{
  "n_layer": 9,
  "d_model": 512,
  "n_head": 8,
  "n_kv_head": 2,
  "head_dim": 64,
  "d_mlp": 1344,
  "vocab_size": 32768,
  "activation": "swiglu",
  "norm": "rmsnorm",
  "norm_place": "pre",
  "norm_eps": 1e-06,
  "positions": "rope",
  "rope_base": 10000.0,
  "rope_fraction": 1.0,
  "qk_norm": false,
  "attn_scale": 0.125,
  "bias": "none",
  "tie_embeddings": true,
  "parallel_block": false,
  "init": "normal",
  "init_std_qkv": 0.0144,
  "init_std_o": 0.00339,
  "init_std_up": 0.0144,
  "init_std_down": 0.00339,
  "optimizer": "soap_variant",
  "lr": 0.004,
  "beta1": 0.95,
  "beta2": 0.98,
  "weight_decay": 0.031,
  "lr_head": 0.00522,
  "grad_clip": 1.0,
  "warmup_steps": 200,
  "schedule": "wsd",
  "decay_fraction": 0.595,
  "decay_shape": "linear",
  "final_lr_fraction": 0.0,
  "batch_tokens": [131072, 262144, 393216],
  "seq_len": 1024,
  "doc_mask": true,
  "z_loss": 1e-05,
  "train_tokens": 1401000000,
  "steps": 5511,
  "dataset": "wikipedia_en"
}
Each number is 50 + 12 x the weight over its row's rms, rounded and kept within 0 to 99. Layers, rows and columns count from 0. The size before them is the row's rms in percent of the matrix's.

# up: layer 3 MLP up, 1344x512, rms 0.187, rows 789-792, columns 384-511
# down: layer 3 MLP down (transposed), 1344x512, rms 0.178, rows 789-792, columns 384-511
# gate: layer 3 MLP gate, 1344x512, rms 0.184, rows 790-792, columns 384-511
up789 106:46 46 51 52 47 28 83 48 38 61 44 36 31 46 46 54 45 35 60 48 13 43 23 33 28 54 63 53 48 41 63 62 58 59 41 34 37 49 33 55 70 48 62 50 63 61 73 51 56 47 53 38 58 62 50 57 38 38 61 62 65 47 43 57 30 43 54 52 41 58 50 66 46 31 50 25 53 37 75 31 69 62 54 40 47 48 15 66 66 50 36 41 57 48 52 49 40 49 42 43 59 35 56 40 60 43 52 47 51 33 57 44 44 56 55 56 46 75 28 30 46 54 50 49 61 45 46 51
down789 100:49 46 51 61 41 45 60 31 68 65 50 47 53 52 55 42 52 51 55 48 62 49 53 54 59 72 53 50 68 45 56 49 37 71 48 50 61 40 34 41 51 56 42 57 34 31 70 56 53 51 56 45 44 60 66 73 41 37 48 58 42 68 41 54 51 67 59 73 46 44 45 54 43 53 40 65 50 34 56 60 61 39 31 43 26 40 65 51 25 31 53 53 45 54 42 50 40 50 39 43 77 52 35 44 46 44 63 47 51 60 44 47 56 71 25 70 42 40 37 49 48 48 51 75 72 49 44 53
gate790 100:54 63 66 24 51 51 40 62 63 42 53 41 52 59 59 57 52 48 76 64 35 56 39 49 52 65 69 55 48 50 49 31 55 40 58 56 61 39 71 60 61 64 46 45 55 24 57 45 57 67 67 62 58 32 56 71 36 47 67 46 40 50 48 57 68 78 63 37 74 39 36 59 45 54 48 68 45 64 59 54 65 57 66 52 51 35 43 61 69 62 67 50 54 50 67 49 66 60 63 48 53 42 47 48 60 54 43 60 32 59 35 63 52 58 44 43 44 58 41 50 56 56 63 48 38 73 40 53
up790 100:51 64 41 58 47 50 52 26 58 51 53 62 54 63 70 49 40 36 45 43 66 46 46 50 54 44 54 48 38 53 47 56 60 52 54 71 60 64 46 63 60 38 52 21 53 52 62 62 33 51 53 58 30 51 36 46 44 66 54 63 59 60 63 48 26 50 42 57 39 18 61 40 51 43 44 57 55 49 38 55 51 48 59 34 55 57 47 50 58 54 54 50 32 47 51 55 47 53 47 42 64 44 33 45 38 35 45 48 69 44 60 64 37 75 48 62 36 56 63 46 56 57 39 50 55 21 65 68
down790 100:63 55 17 61 33 35 49 44 54 61 58 51 45 45 37 56 63 48 48 46 58 43 39 49 65 48 61 61 49 60 40 67 56 57 52 47 65 52 50 63 65 45 45 71 73 55 42 37 50 32 50 51 33 39 29 42 64 47 66 44 36 65 54 47 55 47 47 41 50 66 47 62 40 59 44 23 56 44 50 58 34 71 59 64 59 75 71 66 53 49 47 62 57 75 39 33 62 48 56 53 62 50 34 54 42 47 51 66 71 43 71 59 44 52 45 44 68 49 55 59 61 31 43 69 55 21 46 45
gate791 097:47 58 41 50 61 38 52 60 53 41 47 52 51 54 49 54 48 57 75 61 54 36 39 54 70 47 59 53 57 63 69 32 53 48 43 47 32 56 40 49 68 33 56 66 49 61 64 51 42 75 34 45 35 62 53 63 41 63 66 51 51 40 31 35 74 48 56 29 44 42 48 18 65 56 52 54 56 58 70 44 47 39 37 47 56 63 45 27 34 48 37 66 50 48 52 30 51 72 45 53 39 77 39 62 56 63 77 64 29 58 68 49 46 47 53 23 56 39 45 38 37 44 60 55 51 51 69 56
up791 103:24 36 53 41 28 38 49 42 37 48 51 30 50 46 53 50 39 36 48 51 62 66 32 34 52 45 51 38 60 48 55 40 57 39 63 57 33 53 36 57 43 32 62 51 27 34 47 53 50 39 76 71 52 44 41 44 50 63 49 62 43 61 35 43 47 55 49 36 60 44 30 28 47 57 45 69 50 68 38 49 58 60 47 59 39 73 59 49 61 48 32 58 61 49 62 54 23 62 52 48 78 70 53 47 46 49 66 56 63 47 45 67 47 62 53 45 43 54 55 37 34 56 39 51 44 42 42 51
down791 100:43 32 40 53 48 33 49 46 43 72 54 40 50 47 20 37 47 33 53 57 39 51 47 47 45 57 58 68 32 41 42 44 53 35 56 37 38 44 68 46 65 39 25 43 46 46 39 69 57 58 39 44 38 36 44 27 49 57 60 76 49 51 15 71 37 37 26 43 63 43 60 41 34 43 37 44 50 25 43 41 71 60 34 40 54 38 59 21 58 58 49 51 48 47 43 68 41 51 37 51 53 38 56 54 60 38 54 42 46 39 58 67 44 42 51 42 34 51 55 57 61 47 55 49 59 38 60 42
gate792 102:41 60 50 34 59 51 63 39 38 56 35 29 63 59 53 48 83 41 72 72 51 60 69 41 58 43 35 72 50 45 73 63 52 38 52 39 33 47 41 63 26 71 44 63 55 70 56 44 58 56 55 54 54 53 49 63 55 60 31 34 24 47 46 47 53 48 63 28 60 58 58 51 58 37 60 57 40 34 43 36 60 45 45 42 40 37 57 63 19 56 53 66 35 37 49 43 61 36 59 31 38 51 50 42 74 43 47 80 35 40 75 62 52 53 57 77 46 42 44 39 42 35 44 54 40 57 46 41
up792 098:53 67 38 67 52 41 53 51 63 60 33 46 74 61 48 54 53 61 55 63 41 59 51 74 64 39 63 67 64 54 44 56 92 45 41 45 44 54 46 59 40 43 39 66 45 59 65 30 57 47 42 35 50 57 31 56 52 47 44 45 69 64 36 55 74 36 56 43 49 46 37 75 32 30 51 50 65 56 54 33 53 26 40 49 48 64 53 54 36 48 23 61 50 42 38 52 50 57 54 35 42 58 48 62 65 47 46 49 45 46 50 38 55 69 49 81 56 45 68 36 47 58 62 44 45 61 48 34
down792 097:34 37 28 52 43 46 44 35 54 59 33 49 65 40 65 50 31 59 35 37 41 39 60 43 36 61 70 49 52 38 77 54 59 49 54 59 63 58 62 53 35 48 45 35 49 51 61 60 53 31 42 49 35 26 43 47 55 44 55 28 58 48 56 71 47 51 45 38 45 81 63 55 25 31 72 79 57 60 62 33 45 43 70 58 30 31 65 42 41 48 91 44 43 35 27 41 73 31 52 66 46 47 55 40 43 38 30 62 63 38 28 48 69 30 54 60 59 51 29 40 68 61 56 56 28 59 75 57